Weights of a small transformer language model: 46.6M parameters, normalized queries and keys.
Each number is 128 + 24 x the weight over its row's rms, rounded and kept within 0 to 255. Layers, rows and columns count from 0. Numbers have three digits each. The size before them is the row's rms in percent of the matrix's.

# down: layer 5 MLP down (transposed), 1792x448, rms 0.0335, rows 78-190, columns 0-55
# up: layer 5 MLP up, 1792x448, rms 0.0335, rows 79-190, columns 0-55
down78 102:141122168099105155118141141123140154100099107148160145144187167149127127120149127144131084090140081143095094139099104151206146129153165170138108119189111120111153164093
up79 100:082137154133111131135109129120155093108152143170123123127123140128131098103127155139163154163153124123121126124085126151112149140140126140182118129082106180133115174127
down79 093:167137128185166130123147124164134169147096110139164116122148121135112140145157126127099104149118113145146133105148141094131127124125126146107114127144113133129117075095
up80 091:102103111131184152132136153148143089127059108141092082131113113099077127137109153133115182143068116177115138107106154113118141155115137091138110142128148180107106138094
down80 088:124164149131093114121154110126108144131163139132190148128124164173148108108188093126139098136157144073148086160158117134183109089123143160108153130106120103123127136128
up81 116:162161099146095120117152179143100148142138137131157139112109105127157134152168119151094084123100139125148142158114152166112178089142136083134111152073153066151093120123
down81 107:072073181135116128138148108129109142124130149102142116156129149095162167126121175105124179158117155108119074091120129142132096126111140141166108119148091132107113139138
up82 107:139082140139096148137162124119092110145173106198127168126167116138101115100089139102137141111097140145148105138110107114148142127121102123154157134145153155095121122128
down82 106:144136122110116121129137142148116125132111161104103127129102121130153146183169106153142145117155108115103181166115147114151095110145126131112068150138128125143122136136
up83 099:109140101156164126140135141160115141114093072113131164158139161130119127132165157133163165149160143113121119119140095129099149081104109137141150149150099101159133110075
down83 097:127138125083076161081138113117153120130119166128110125100105141121114106099117118124085063113082098100125099119140148123129147123161147108143107062111137142130106113146
up84 100:159113174141113128152122111132158136120137155114121131121119117115140149135101102136176135123102081166105080099127177158145174122129134135144145105098109106113106076095
down84 101:117119114129152136087143136136118126118115134142115142150131134150137116141155168115089094123142175153166166123193159112141103140138139118134120147110122152151129172142
up85 104:103145129102078143126118103069173109147110122105089139129138119106177112155087156086156128150176092124130133138090146115130140163103112131130129140140138096129109088151
down85 098:145085130129174111104146123110091131120142127103139154097115160177123128114144138128093167048114162128122122143107136114154091086162140138094147096145098145112136141152
up86 103:100106135137107124109102121157114121143123147118151153091118128121113150126133148088146136084123170144159152127109142156125179086141077098171144120121120127134140132089
down86 100:157177105130158079119133111108130109118156125155078122173146110131106116149118106160148153119133104122117116160132125097100103110156166157129124146131134157133148108143
up87 098:167121154123103105141123144115063113085121144084163132107082130091137141141131169091135180116114126132119145155132114112120109102156077130159127144114130096072129118141
down87 091:093139121113145130102117109136118145160121110167083095150175117201137100099112135152133066144139121135123168121140130155113112129137151109125077086126143158135113134134
up88 101:133111062137154150151128143153099148125109153142088146140143111087119134155148103154075111111144119059139102111138134133127114121146158113138067140160146187114090127158
down88 101:079130157145145083087129108121134099121158132151171149101100148190121088147125133094155121100098163183115176116149098133148120111104100133120159103094125089123142119131
up89 110:121145143103128118125106111092096151131119115115172102160141135117095171139143131131156117095083094143200155123121155125082162093111119169090158128146120180132127134116
down89 103:138093101115108131133115147126137136114137139156117143082108120133137098115140155108104113149140187132090080134168118157165101162138147082134113119105146056125123135152
up90 103:109080105101155141131111138130129100125099117138150073145101154122111127135099110082155145126117151125114131131126141110098091134142150155120118130149131110132149130113
down90 097:127157167165115110125150067112142123139166113114112130108159107128118091132171106105126135131125133135103148113162088135143137139140078125141135155132071130130081156142
up91 116:078127177135144112132165094143112131133109146142150116135104124125146098133124108137105137132109167101114104131119138165159176091105117129113127111142122105120118132133
down91 124:128139150134106176154119132096126132116116131103106130125158146124149136088085120133179076141120150158103136135115110113145135116123119116101104147118126141105133122120
up92 109:113102136097120124134113103137136128087115108135087166133121130113110138114113121131117122137141126148121131119134132126144124147091189152114140121162088155166066078129
down92 102:130122115110137098146165140107137099165109128170120122147137159128137113125132149125179107095108140125103148117118130144132112106145089131121133112124165102109162096119
up93 101:143122138108145110132162152112123113134120138135094115112106108116106152131179132131151169144115113112126114122145133146130144133138117109093161119118088152144141151129
down93 103:082149121155134158125115115097116206140141156122159116121110043136102100140099129127083103096142109087109138122109131121120109122116117149159114151131166144115110132115
up94 110:112136110085141094121142135094141134112161129125176117104113098148176141140133133137124155153138146181137162111118139149093138155114115113133113124114116109180143141129
down94 100:145121130139101169130108099152124135148094126162099121130152139106100139114124123115114140118119098056132106098135115142163107128127127140151108130106135133104075098134
up95 090:130150093120138106126122178125117140140117131199112117138163132151110091155107125132123118086180119116116143173116124106139119168139133099099139136106146132144148138111
down95 094:134091166174090151099140100132183122116090148074169119174111127096103171103135102137106143156121117136099118097100124148133120127130099151148162097151136103141124111135
up96 093:146084126128098144145113107124132144110141123128135111130163131141107110150139123144152126157133089156119116133109185111138133095115168101151148166148098152112096110148
down96 093:147156130114186113133121140152145083131103109148125158156122067138155098105117128125136140094132135120155118157105137125102123185086104178128135102097132118144109110157
up97 103:106108135157098072142121107103140096086152157093153114140093081128117125177127132134127146181148103158158142138100146150164125158099107102103167118140124110139118134180
down97 109:118166087124151190107136138140093151150123103135092143142124143124160129112108088098127109132103104107124145107128112123101111141142138146089102120109177135127118065125
up98 121:053127104149129109144141172100130150134121072141152119099072115127100118115130132156139114142086064152164163116103120078109153124181105127116119137119153139156141164143
down98 115:130153093145129084144134124176109121142129120077132144136138157121111126110138154103132131115086127126156132136134092153157152123175110197071098116154124131114159119122
up99 099:072144150135129135134130090079121098114113124125080119160121132131182149131169124147094136161142160107146136086135130138130146121114118127093162103128138141131144107106
down99 096:164139159106131103167136164167107113153160109133153152109143133097114142113125140146164118080092140135112130137089099107122140153135117124116102136137085154131121147116
up100 097:125112172126163088126165143111112159184117147141146135159149166112128131136104149129176146131135107137096153083085157106143124130122108089128096107141145122124176157099
down100 097:118137131139127141103120117145184093120115118148100136122127117117138129128157122172105120120126145130143109162139108150094114097138151164107145150122117123130086117149
up101 091:112154173128137159114112154118149130102179120128157136114130116136081153142108147114110133148131128136109118084137165149121116151134154107051128104112094112128155126131
down101 099:141115114158108121140137102132104107141096120122084110104140095114122096120173090140131125118143125160146162125138073116122136134148090149163154145161165110124161118123
up102 097:145133135128098102160122150145101133138147134106090105156102153133123160164115129139102120118099138114141078089107110099157110110137159122148147102134090114144100143164
down102 097:138165112110137156091125068139129159104115104145143130110135121105115112119143124159108130146150091151147188131135140145107166145121120118129125153147177143108155141112
up103 097:158136144148092137093124095134120164147138105137107130105190130141132150119167167142143082132161126102136126122144110114121109105130095144145124141118125131103127115104
down103 089:093145111110142122124122155162112093114119146096141147166104148089158085153049124104114173140109135144121154146135150146110113109148159130108154125140134155163137138140
up104 103:056126093130143115129121118136141136163148149190079111122151098164147117146155133136114117116153142129100160131160150156148105141130104134150124113120152125107119140153
down104 097:159101128135119166141170113108106153111117097130151120116155168106128112100109128153151147106084106121170092120112106129099158110133146103086152103121106153136111126103
up105 094:140166084130130092141135164084136099132108151124117110150123119126137110117148143103140174160145166135109104147120104166121144141135144138080163121124110139164134124153
down105 099:100105152111141186114122071147121169110127132155131162137130154158104170146109094163124103143115118115132135101130135105114126128136119152169103106132087117111128113110
up106 102:168144120125106108140159120105145138117137110133152138094124162120155083096139114125135130107077135146141157089120122140177133117154141133092102105126135146133074158096
down106 105:099079126145178126124144116170139091096101180109060121142108085102085156145074143072123148127184126120137130142161132142109113118121147089159133134109133110144135087099
up107 088:138117155137091098117142130140134130087090129136135157118130115117093114158139111138123128105127154153138127138116115100154082126124136135149159156160125168134101111119
down107 093:115120135103143155145106152103120171136141116082107123125112121131135135115120134086142090124138097127120122127133142170132132142148150106089125059133132083139165140142
up108 108:115152135073131102114134114140103105120132094122112128065084114126169153127079103122113069188110144137110169128186117123131117178121075096141115128098134136130146110137
down108 103:104067116155153119115112127115160165155090156136120124165163151137103110131170127125151132090142135116109077085121115132116113075137154135115171116169107126138116154119
up109 076:061108172166132130130115112123128124143104116159065153134159135130147179137082115148126107177156126112119135110088135131125108141118084122164079148146104127107095096190
down109 068:143180137115124138130131120105139128145135140087154108134131113130131071124173112123110153098114099153125122129142141125131127126155150118095162122093155105157125150092
up110 102:157124127108113098117158121107109133143140139126087111143134122164132161149137146130155103155094142095124122124136121113153133110152123137137110129112151113109135125146
down110 105:092157132150128147099126126145151116110156127144162171109124126072106127118136122108095140125142096160125157146104100136077105161106118129149128147163123106148156144112
up111 096:106106158088092120109146145145157146132168107132092166158133124135162140107108152117115148122142146101136109150151102140118128073135105093126087082133119082148131110151
down111 107:099170146121168113116091130182111112119118146141139123111178127127132101156143116124129106150124135133106103090119192106161166159133143131117178134146114122116124079072
up112 099:169140127161130128117137077124098145130118094139122136134161158108083128132137183132131150102167145160126133157121160108089134106095158118129109158186144142113116112106
down112 098:098131153120142157097126163145141108103154140130116080162135087139188134121083153168118101136104104113130118108131137152180117132154139126098169100088141116154145114153
up113 100:085156102149152081120112119160201117127132153078109128135093149107130109115122150136100100072135185127127102141129109118179106124137152081148138118134117181144081109103
down113 100:186110148120087153133148141087059146134112096157148144138149137123131157113101173144133131168149085116119165118127158133104121146140104160101120121111118080151160158148
up114 098:149170146092121172160126111151093182175126087123123119122110115111114110092154101146103133113097129109131091128088076117150113090110131102075111134125115112161142142108
down114 098:142143147156146085120121127086192125110150121134156147111090110135131168138126123118127123120178124191168127128129129146106175135137090145203089166127112126114110192153
up115 097:143145091155133151124090138089055116133110100146171159120142146083137098076148134148130122106136140107108133110131078119126125125146131164169112115119129124164146114149
down115 100:122103128102124112145163147156164128151128150146100091136098097176119145198090129140160155129121119147148102140105156128146092157114138099096111148138102099116112142129
up116 108:117152138123160158142128114124141133121121119129108146111109173175079133150142113088123090100105184129138116119128104140133113133145155135137173143142108170126176083090
down116 103:130119100126088137137116148152151124133099106114123117108161103097136128114119163153086144127150092146080116128119163126147148117103124103110102148084145105110118181160
up117 108:110067131154144143155120131142110176103106119157109106181151134108118129125116152149159127099073146120149120085125176114161125080125129123126137143104139125128160099120
down117 119:117087160143156156138144110128131119094117155098177108103134099095130122105127116145108097110150113123102118142125148113139115118134122114115117092151113132159132077098
up118 095:132211153110140100154139109161101165101143149140124152146145132101134130167124150124127139126120139146136114101109135124161132141124131165101133134135138158109126119149
down118 098:114086132133107119139117096080126080161126165102137123124137111146112109120146148126122134107124135153091158140108124127121142151121113150107150141152133105137132120099
up119 098:145159123155131134133105126117117106176156105101082142143136114125119145116112125169136115178064143137126144129158094130137156120114108132167127117128167122141129158076
down119 095:120122117075130116143166137131108156126098140148173129136111145142109102145133130096088127108173143112133137145105171149139133140156163142127133155127094142129136108154
up120 093:123129132086138148142130096155145093169134131153110123150116145108083152088138155145146098165079135146169158131164142114130097112140064106112140162107134109144131129101
down120 092:158123140150095085104116133092129167094114086124143116158125108135168092146113087123109182087167144101098101132085099156145141132102147173136086113139101120116123106143
up121 094:135143110140139123100111137098147150105138110172104147119136147130137117114081103120127125193080105130147132074107147148126171135112118115146145163098101118129176085135
down121 099:128103107150113120161145136149126115136102120086142079157082112127146133141140144103126109098144171111109128156118120140102086109137137127112114068130137127130100137137
up122 104:124135100116085121119166128142168145138103104150122158127126133168118120151125122078100122108110144129137157067083149121139157118157161109130150116115151088135121135153
down122 105:142136147163128137146138124146155125160162130153089136118095115082146123108148096122097129151143122128103111159149154138112133119141138131127090168142129153095111121101
up123 108:143147128101134109143131140101153147112155124150102106153120124162146114134100112096114128104134145086144119122134136170146139141127183089167130074147131143116126125146
down123 099:086093152165096120114129095121129116141118121123177132146117124074113136145154088148129142180110116123093117164110152127119122120133118151120109158124078118131107147151
up124 098:126120135136129220167148141150074145155112132155149138153128102080151075080144172157131114133119150144133123094111136130098159116088109131106145111131141119121157071136
down124 096:090105137109098083122109158133155103118106156091094150123137142163104175160122110131186124125153107059111127135140067071153118151188150153136127102134138108145094160123
up125 101:128132155123150125154146118134108163117132165147118125116171148123103112074112164126120128104090140138176096140117113159128100059122127125117169122145152099142137124113
down125 101:146119115137119113141128102114150109138129123097138163150053122107132183184152130126138117173101117087114128140123153123113130132123150124155111069117127133144086131124
up126 100:120151131118123143161095106171145098108110111135137141174129144165147098127091105150139125101132160118165124105117110089155108125136148121160148116184117104145118147144
down126 103:147124139099136136109126155099135088150127126148098117158178134103109123136126132091159113140159149129084146105145148140108127139123117109093109153064154150182183104144
up127 112:122126149145159098105148132142114134134146120129105114135139121126093160141158117104146143102132100135120143103131120130119118152125092133119136130173121141136124153125
down127 101:123120110151131103111110145058117149137144111166159122132117145138135103086078103120116114180098120094103141128125133099130120110150156119122124139119136072139120152114
up128 104:117121159138109165147162135123124138079109115127074164095102120106103176159138117104099138125091121119181145118114122157114122104154131149128137093090143118145103106132
down128 100:112111105119136086148100113121116141176114101138163099156133129095125119133130162106106155137121122151091092088168186157130151103114120099073155137143095132108140145135
up129 107:114142151145147144109120153158136126163130093145125111061157107095064130134128126164146122097086094147152120134089142185152146111172110128133139121084177126091130140106
down129 105:134121118123132131123087083116094150073162098091094136163153171141143171146150127155140188128135133124084161115110137154081123145136147145079133150148101104177101120140
up130 066:100118111122149094088138100172107140099130132146097158130111164139111111116178144114146123113119132149150154181178111118144141122111124147135094160157162160127100153120
down130 060:161128143135117141136093137092122139133155139100135112123135102146144169148117127129107128106171142121083104073093163154099124144130110118116129098150077100164165136135
up131 094:137125116169131124136161151093106139126142126090106130095160152131148124158157125120143099156137122111115134122163158146101131101091153146120110131136102118153100116118
down131 096:132170159103130141109117126154139111144156137164114127106130115129145090127130138120099128136129134114150144134129158093127124134171086134143165109154158107119148150132
up132 104:137106125155106130121122134162132111184135143105109164122125160145123118130134175137115114141137132104159154124151161132130149100171107122123125158149152128133129107157
down132 107:109111139121079098149148155099124151137120109128110115124104106093085122117134154149117165147138156116125150095078110117128098077100105135099101124143117130126147135135
up133 104:140137172099130127144122062112174147144120062087122173149130165167145168115138120082130157133162121085129183057100112160118146134123109148115147120123132141141160121089
down133 101:112124050147130123127126157145099112160139142176125123134162080126110100135101119165161116135083106188132080175162149117123119107173146114129142114111107100132134145143
up134 097:158103133142141157105141147166097072149148142144102140102109074125082119110126117094120139117124128140119129143090151138161165125115139164101146126129128091135127091101
down134 098:101140132108107118164113131092150152116132142148146118106150158121173115143137133158122114150155126141129159120155097121115101147125132133147127139128132162110132150139
up135 100:135121065159080134110138127135131111134113113098122101118141132134115118132130162123158109106138132149128130120108120145115112136108134116142105128096142138110122111126
down135 100:131158208108186143125116119144155123110094122164147136133146156117107151105119084115102106130116095137122100129111152145098125125101128157138140121140116158157111111161
up136 103:165138079160118160114124158152121158118127174095131147141098114089100171158113166124147088134130100145096129122136142142114114108165183097124125134095118092166132151141
down136 102:105141175098192142084147099092158162127086092142123127105084133202120080116152110141099124106098133120134116153168141123127139094112124107132117111084139148119126096116
up137 125:134146146118156130096138113146143099149149126122148138151128134146126148125120144134185150163107109101091134070129154139126119162116121103135133108120096118171153112087
down137 129:132112128164154101120080137113134090114111161122119157107097123123121107116134092118094144122183091157125146127106121161147137118108133075138115169098085156112136051115
up138 119:086149167138125165169118115163133120163111092113136127153143117151122155103120131072138108111104105069155142112112113122146168112116128085106118133059127134121156144139
down138 126:131123135156125172100124156171129126133090099138138161088143156143128180156127115155143138073148120101111166120096109107138169085144076119116141142127136110123133119159
up139 100:132106122063121112155124140171141137140194096129127096144090148083100148122062140126126146097145108141123124109156103180170127125107103130136100103100146124130144160106
down139 105:122145122136119132103134098105133112108110099167156147105174113177148163172105136154157112151119148087083111100156122104094141141147145126083149102131149158120161123121
up140 098:129148125163148093155163127102128117126123148171132115137146094147142133115134112111127145118119112143147096150127137120087126087119177157125133135096118111129094104123
down140 095:083129157116119141086109131125120107097151095084117142153143155122140099145120124133094120159149135149096152119104117158100151171151104131120129145165132169114185133120
up141 094:148147154152144159119165140140102139142189139114153143139159111103107132134131121146115119120114121071131129106169126137103123136154143143109138105080124135153110092115
down141 100:111098115116098138139103138111130123129099142144139112103142142157156132096090135082189152142158109181113150096127152102120157087084116116121107136149148179130142135119
up142 099:151111127090155129116094101139146157135141153158107104122089127105123129129152101137110122120128142120159124089118118166126072131152111160116147105119094173115115157129
down142 095:122153146161099163109200150098106102140125099088153150127172129136116138151111211111164129161122126163116144166164142112099154156125140091111127118116154092193115110119
up143 101:106095101129130096125110092115108111173121075122131155096158125183135116160145105142059154109159171107158098099151117096108133094132136125077079109159139145161189193123
down143 100:132164143135136143140157151138131174087143140111144120159143160107097166137103142115156125163151098114108156157084164147160106136142119099148141154088115141120106100124
up144 098:136137153089115105121132119122159141105185166141123146097107128144102153117109124119151132157127096165121126121123148124138112122081160127138147128097107159155118164142
down144 101:092130106146124134138118138111168181149097114090142154142115110158168073146128146154150148083100140125111130129120135123154148105124113098095098136149155095143127097117
up145 101:109154149120100149174102096151085053135124121093095091176149108153100129135135115134113103088123138136132132162119137121102126065144120160118154157112088098147159095160
down145 095:147110117125130111089109159129189182120129132167122140112103126126137148151131138128138115177164120099111117106124123153159106149108135111143080114118152112115081154111
up146 106:140115107127136142127116139137074134131095159135154127145092158129127153121113110148145153142074136114094146091100124149118098106150127135171163129158136118174178150142
down146 107:089122111130125112096147126114122145121145072112128144152134104113133099124164140131095142115164112154138161155134095106115147128108119093093077157133105126102077060101
up147 086:139096128142130111102104172087104123123107126110134121085095095125140165129152152107149131120136138150122067130119093139123077122123133109102156125103109138135116121097
down147 077:137144150124117146148128114168125110099158135116122115149140158131091101139114086119093116090111094109091138113135139112129181128123126143165096131167123099115135126120
up148 104:124130184107084105124119162158132165152125135153156097108094148150132098121100156097133155120149102147127097140111126133132139144159139124140109084156162130117150146130
down148 104:172094112124168128117114114055164082126137104128098071163148127086110131104117104134116121138094177102163111151130116119116131126103103154131130172122095100133093115146
up149 085:163118089111149123115136100088116135145115120096152091170138120125134109119144161150109142091109097152157138119124148101132118133119138147161175183183147081140143140178
down149 090:127128173156106130166126148172122121114111138139135160096126169113125134146117100150144123166124157144107122164148119127164124147127135118103092086110105149126112075069
up150 106:117149134123120162116114108132108196146133092126074159160114117108113100143126162166115123144151141126093140085146155103112133139130140113127129144167159147162115127123
down150 108:086124160125114116159107116119136100116140076139159130113103120104149135102134121133085153154101179127142099178126161145120123104127150161104077122160100134119162097113
up151 091:095142121131176180119183124177146115100141116120147139091145116100142080120116113111082112162146138154135158110131157165101135152103119130130152113145088110144141120118
down151 097:124113134099084150115077107124094139086097132153087127127111135144131157122129091126167130132130114112144101157143115129115117165143140116152130129142146119130141113131
up152 090:108138141127149094144125105094162106143132130116122147120093117081142119140104130149172114124152125164103138112074125154115128100159128145138123070082152087125124156181
down152 096:133127113155047138150125150137103158092125140145148109164127113110111143099136091093097129134120133126143140138127117131139134150111138155096149139156126141126126122075
up153 102:127144128121134149163093109114149099127110136112118158117134115138091150120125125103092060157171139154141130118138133136106126163104103125160131135095102158138103133126
down153 088:133127133119111116083178147177128131142124085177121090111108152117130095116150142122143186099107124072110120158121127152179131110132151093102152109146142098129128127110
up154 103:127140151104123154146146113103128148129165156131137129095097149135103115167128092157129104123115102118141086140160149153156101165092068140161141152174141140103127109116
down154 104:129119091145132107099150152163139085154098136120109118147195064148119095092134129119153147153131116132112148109110139146100147114156150112127098155083119113125157074110
up155 102:141157115123124129124108125114126149147118119126134184101112114143157096122120101109118144135131114095117135148098138123101115080095085130113085115073130080094166111146
down155 108:118097173150097127135127129107129103115131127124114091145154159105142117103131104138090114105125117157179137126133137109156167129164086146162161117110129152163094142143
up156 106:133160152127148130139100141085070105130153131136085072155119154114120092132115127112124134095115139103128145164149140136104112093091157114128158142100086116098116095134
down156 098:125100105139121155069165150162161127141114121104128126134176109136116131133113138115105168167150134167122134093098126117167131114138157131135129115129177147170136154171
up157 107:123108103126159151132159143148063107146098090090120112116150173130055125125128158124130129106121121122164114129114091096104087124124091114164135138168129086133161108130
down157 101:126111174121080136115096119122132131114144120143147156140147087157161104143158101151217141133133150108113128142150137158115156129172120118092121150099132122133138133157
up158 111:181143130047093186090089155099158149116143138131109168159080116084125124128143085113157132089108122122156117186117120136175090151144130091132095123150143153170174126109
down158 115:121161112132085150146152131109116078156115106099157120155105137166152124130141148153107149147109129120108149091118108135129095112117118128091148139120133093112065124146
up159 064:138111124108139135153143120146105149101087107101137107118148138147126122124122107109098127128104125126158122123124143156154159163172123127123149109127152084137136143132
down159 062:119131127147098129085104129112127126110147147114114129130112116114116139118096157119167106092142122105066130126116082119119113106074142150120127120129125155127105110148
up160 103:146157104132117106124146151173106148124129105174131170148136123138111141150093122139128115097127131101141140112153143157094183147121103146148134104153132082124179125116
down160 106:148112125182120140110126137095146078117165142108115097094152121110094118115170120120115116145130126132095142161099137112157118153115145141106120142089153145111098106129
up161 101:125145083097114128169150157108123150107124120139115123094084077120133091124153090120144172108118118166155146098114150151130173112149129140127117120109151174131147117150
down161 099:120126173129130124095129097159132133147114146097134148119139165115156182141107179117133103147137152110101126136135106127115111141120118152109096154138048075120107122149
up162 099:146141160183137086122167134099070111113130157119105141133153116141107174147126180134083133145129143111135150114121147162118104122128162129134127106131113175142156142146
down162 101:125091071103123164143099123153134112114139091181094103118104114147120077115106126154168134086137108169162125131141138092094135118152144133116084123159154087135136140082
up163 099:181117164124098073184103138185136116144122139129072136153066113121121124098140125120137117101120108130152157090139099096121120149146124104104127046145133099118146069134
down163 099:089096122098173114148150136115125134137119125137128122114189137080156168131134132107081110122131158138095073118123156110159148170146164116123137132139123119133123135153
up164 107:146149123128123142128136140071164116127119129168127122157112148104126091109152141131152128159149116145109115158061115162146122119120088116154122118110202125163107156126
down164 106:132110146118127123124130130157113119106158140116124116093149125142117148128122121129125119062095172114160138144191135102113142138098172158141154151124065141102178130124
up165 092:139126115096122109133115117161116169140148108170154136097111115123114108139123100125153154125139133131185123186144152122112113133124149118069088166132100131093148135121
down165 093:115126118147109125169144102127141112127094126079118139131174194119114118065139109163094138183138150101137151075094134119111116151110085133155169086130170102142128110143
up166 093:117144130078082151120073112150141110133091123144167148129143093077125124108108128109135119167153116087170139113117126188150129126118123169142125118132124083118121172102
down166 093:148103112174151116131156135099121154119180123106113093139100161165119106128188139127146119087103133140103137166132145071095130168135133079120167108105127140134094122181
up167 092:110126160150080154108164114139118154130154166146163143145146152132152110176155165146144128156131106118117071185155140127117118129176090108100139174080127094108148109097
down167 083:111105115139135118129105104140121056099155089131103089095140125132119124094125111108113109075083123170154182061104127125138111151091169138174127107152119148124158153119
up168 095:064153133149124174187152074138115160157126147123100110105156088112132116155131150123114161136100111120156164120091114124134126141152122154131152118099105119128131118156
down168 094:149107126146122097050083157134122100107136119097171129157116145132118121101125104125161113121150138150117076152167127122106162120131112125171121151151164145146168141112
up169 103:186106149153111098117123145135080156138100148142139141139117202164143061115138129088153143137163123118113114111125097114128139126099130098141135158127137156129126142119
down169 111:111139106087139161130129092113121143115148125091111156101127064129139139127159136169113151085082128157173102144143152151116154157142126140135108103141136114108097106102
up170 102:145136112120131125109107118089158114122165121183120128145161121131139084154170117121157127091130120093064143169090161120126119099104113086145145087172175097118124132104
down170 102:125116160126112149166137149162107146129136130130133125089081152137133145122108143133121098181123119142204140109126117125130130180120138132139127154089144170134140123139
up171 088:118137132156118134103133108121135172108103160136108098153182099109168094134159109135151131084117128119125153087158132137160104179164091134113194108128134137119172119120
down171 098:135125146124165123135126183158127104154134144168150144125071125117097142150120136115113083131131128083153105185118130125110142121117160119119054165105126118144121142140
up172 101:140106121144130096153170092135171155126158118095105120119136170136133149146121097117151143125103135123121128122121122147156150070133153122135129125143087088134128142129
down172 103:112142131096133162099141137113085122094126119171148101113129121117089109139134185122131125120149141150153152161129126086130126141133118134114141122115167132116117126108
up173 096:099149138133145087155106089102107143145114143119181122132177098124105182085163093161147139145089131095081126114116140142128124155104083099111071103138166110109140150119
down173 095:188100092154121103092167139137170127065129150104107118121140110119162148133096141092126108120146148132179126141133118097127141084137136142144171124135123164144143119132
up174 096:139118125143137104068105155097165130135098127119093108103119094135116111150148154084108119118120150141147088147149154151104119132139116119136143098122116092120101129153
down174 089:136166130103117136203142102178104111128147136174156131161121149127136149113096096173151148104108142105132162115123121095151149111142161134120129165136139153127132125139
up175 117:161129140154154127123135136095128109141106130137140165158099113120088101137116104098137136160140094119132125123087156160139130114112155113136084119093148176143137110133
down175 122:131136099130144126132076162163110105150132092108126122088152123099171113171110160132127154122143104106113126100141124178133103117137124126099155115168155104070163095125
up176 099:153105149152130127134103158169129164101138148079121141144120142117142127146127125146155126115117148150154133128145134109136117154121155117143129115119113143089173120122
down176 099:152149085121106098129154078133106097126102136130130104097133102132124119123117107149111143112136117112154107159145085135154145147136079112133135134098154128121109182148
up177 100:158121132113125131153159117144118107120103113086096111099154129129119117110123107173106114193118089163126140171127129155111110104116076145118111161142120137099157158136
down177 098:082150113132174141135131154163151160139179152163152163124086144128160113144125152098168146119137171126126123116125097116138129183102131125104130128150124110141093138116
up178 098:141109149140121087139140139146131143135109137132131154153143066117167098118133150117132068111119132123145140095107148138100136130121143105145150089115128142119165140107
down178 099:133133119127108110120117119121163136160143125103114124116147149138096173158150113115107171135138130133136140177126133125159087101118122150131107141142095104119121138118
up179 106:134145111081143134099120120130093155149146122117112108110179112113137125143107137108151138180161095127116119226142113135152156122140121155105091123138114124119139154134
down179 100:094132126134100099136155120123168134126111101111154128131096178129109136117133111094087100122104183118129133040146118121123114165110080082169156107124119110155140155150
up180 090:110150088137105137126108114127105099183103159125128130107117116114124099123129120095130103127119110134142138156135137114159172086118136144136147088127133111097134124128
down180 089:142107177109141119111132116135129155104140083129133133152124139153084134118130137172131116134130137097141138137130102180122069160138145130156120154115119131137117156121
up181 100:078089123143116166108095144112171140109176157117118117105158118106149130134112148131159148105116123150090170128141157103121125133111130131091072110113132111081131162109
down181 100:137164144122137121115117117165102109105132099121170155130129100132119127120119165129136118114111098139135082104086153113099109118142118113149129155191160128183139092148
up182 105:142114169164120157164167137110122112147105142137131115151149133174144136119105164127168105118155144105112134151103148099127111121109124105112111140118111101122137106127
down182 102:086130101103171143135161117146141174130131156132095129108075119158111127115107122088105148135074158140159135128133102107099122128171119147132164126116189157158163108110
up183 103:141178125128167096105111073107138114093156104147113127105164128120163122148131119136147180114166151144159096129117093114188139122109133100127141133139155110125107152114
down183 101:110115113128096151143114162131144110132118117124101137159148136109114106081133125144117058164109139117133141132100114175171119132123108135136113139121114097162139145147
up184 100:128126142148142136115148096158108133117122132105143140107095179116131088163143133134101136180140160141160119121148129110153145095126143156150132129114138091176133123106
down184 100:126106106146120108130126129091121157164143157096134143092141153129159138109086119145134116151109136105136130137101108110097131133119080095118140125113119143126127146179
up185 100:108115172136093096140121147093144123135155141175100121129130172157109141097111154175095144142171145131119135116120100110117092102151111161126126140140135133116145098118
down185 100:152125050123126136110120099122091127097154101094146148096103093113157129133167102066142115142121146085130104145100153113160129150137142118140124132101133101151101143133
up186 101:152135105097140099153107104149083082130128135143117143129117172142113109156130127144140148137138120123148110119106122133186102130126170082136096150139152142139128095137
down186 108:100109132136157142127143157151135187106149126155093121096107117104109133125126138083104120136106105120120152118139137126125128137129129166106149064106122106135133096124
up187 099:133119137119115108135175154141103080103139144128127125113106154168072198114099158123123149154119133125102130114090091138136122090130127131127153164140148129160132151152
down187 100:125150128096134132112106119117161154156121127120121122141186121116182077158154111127120118105120139112169116139153136134110109120134124117089137098115119103129111114105
up188 125:175084126138103066122104173132134171169150105159142139123161135146119082129141132121155139147109099170133120111105135112150164158180136150199120144108133120099161135150
down188 124:163078097154128114127116096165161092139096134154149118071139135152123100139127122110097126113125117171130118168080132095136148133128183127175112144118188122137108115126
up189 101:104113125110117109170121084157108165107128115136143150153124141154105065142081153130105143119111144136170143129087103133178126118114140135123078088156163143117121139191
down189 099:175143138139136103096107156153149110115159180109111151112099130108119155142186126091137123145156113140086117125147159114130132124158122145156169158107129100150129144075
up190 096:114150105114133130143190138157169136173119092180122130110103134106141105147144114124095173111127149115134116112148158158134126102129118128117153134146100133128133144127
down190 099:144134160108096168116128124111109138080119150096135123086127115142117113077103119124136059143136110165115169107123106129103128150126133118092104126157147159111110118128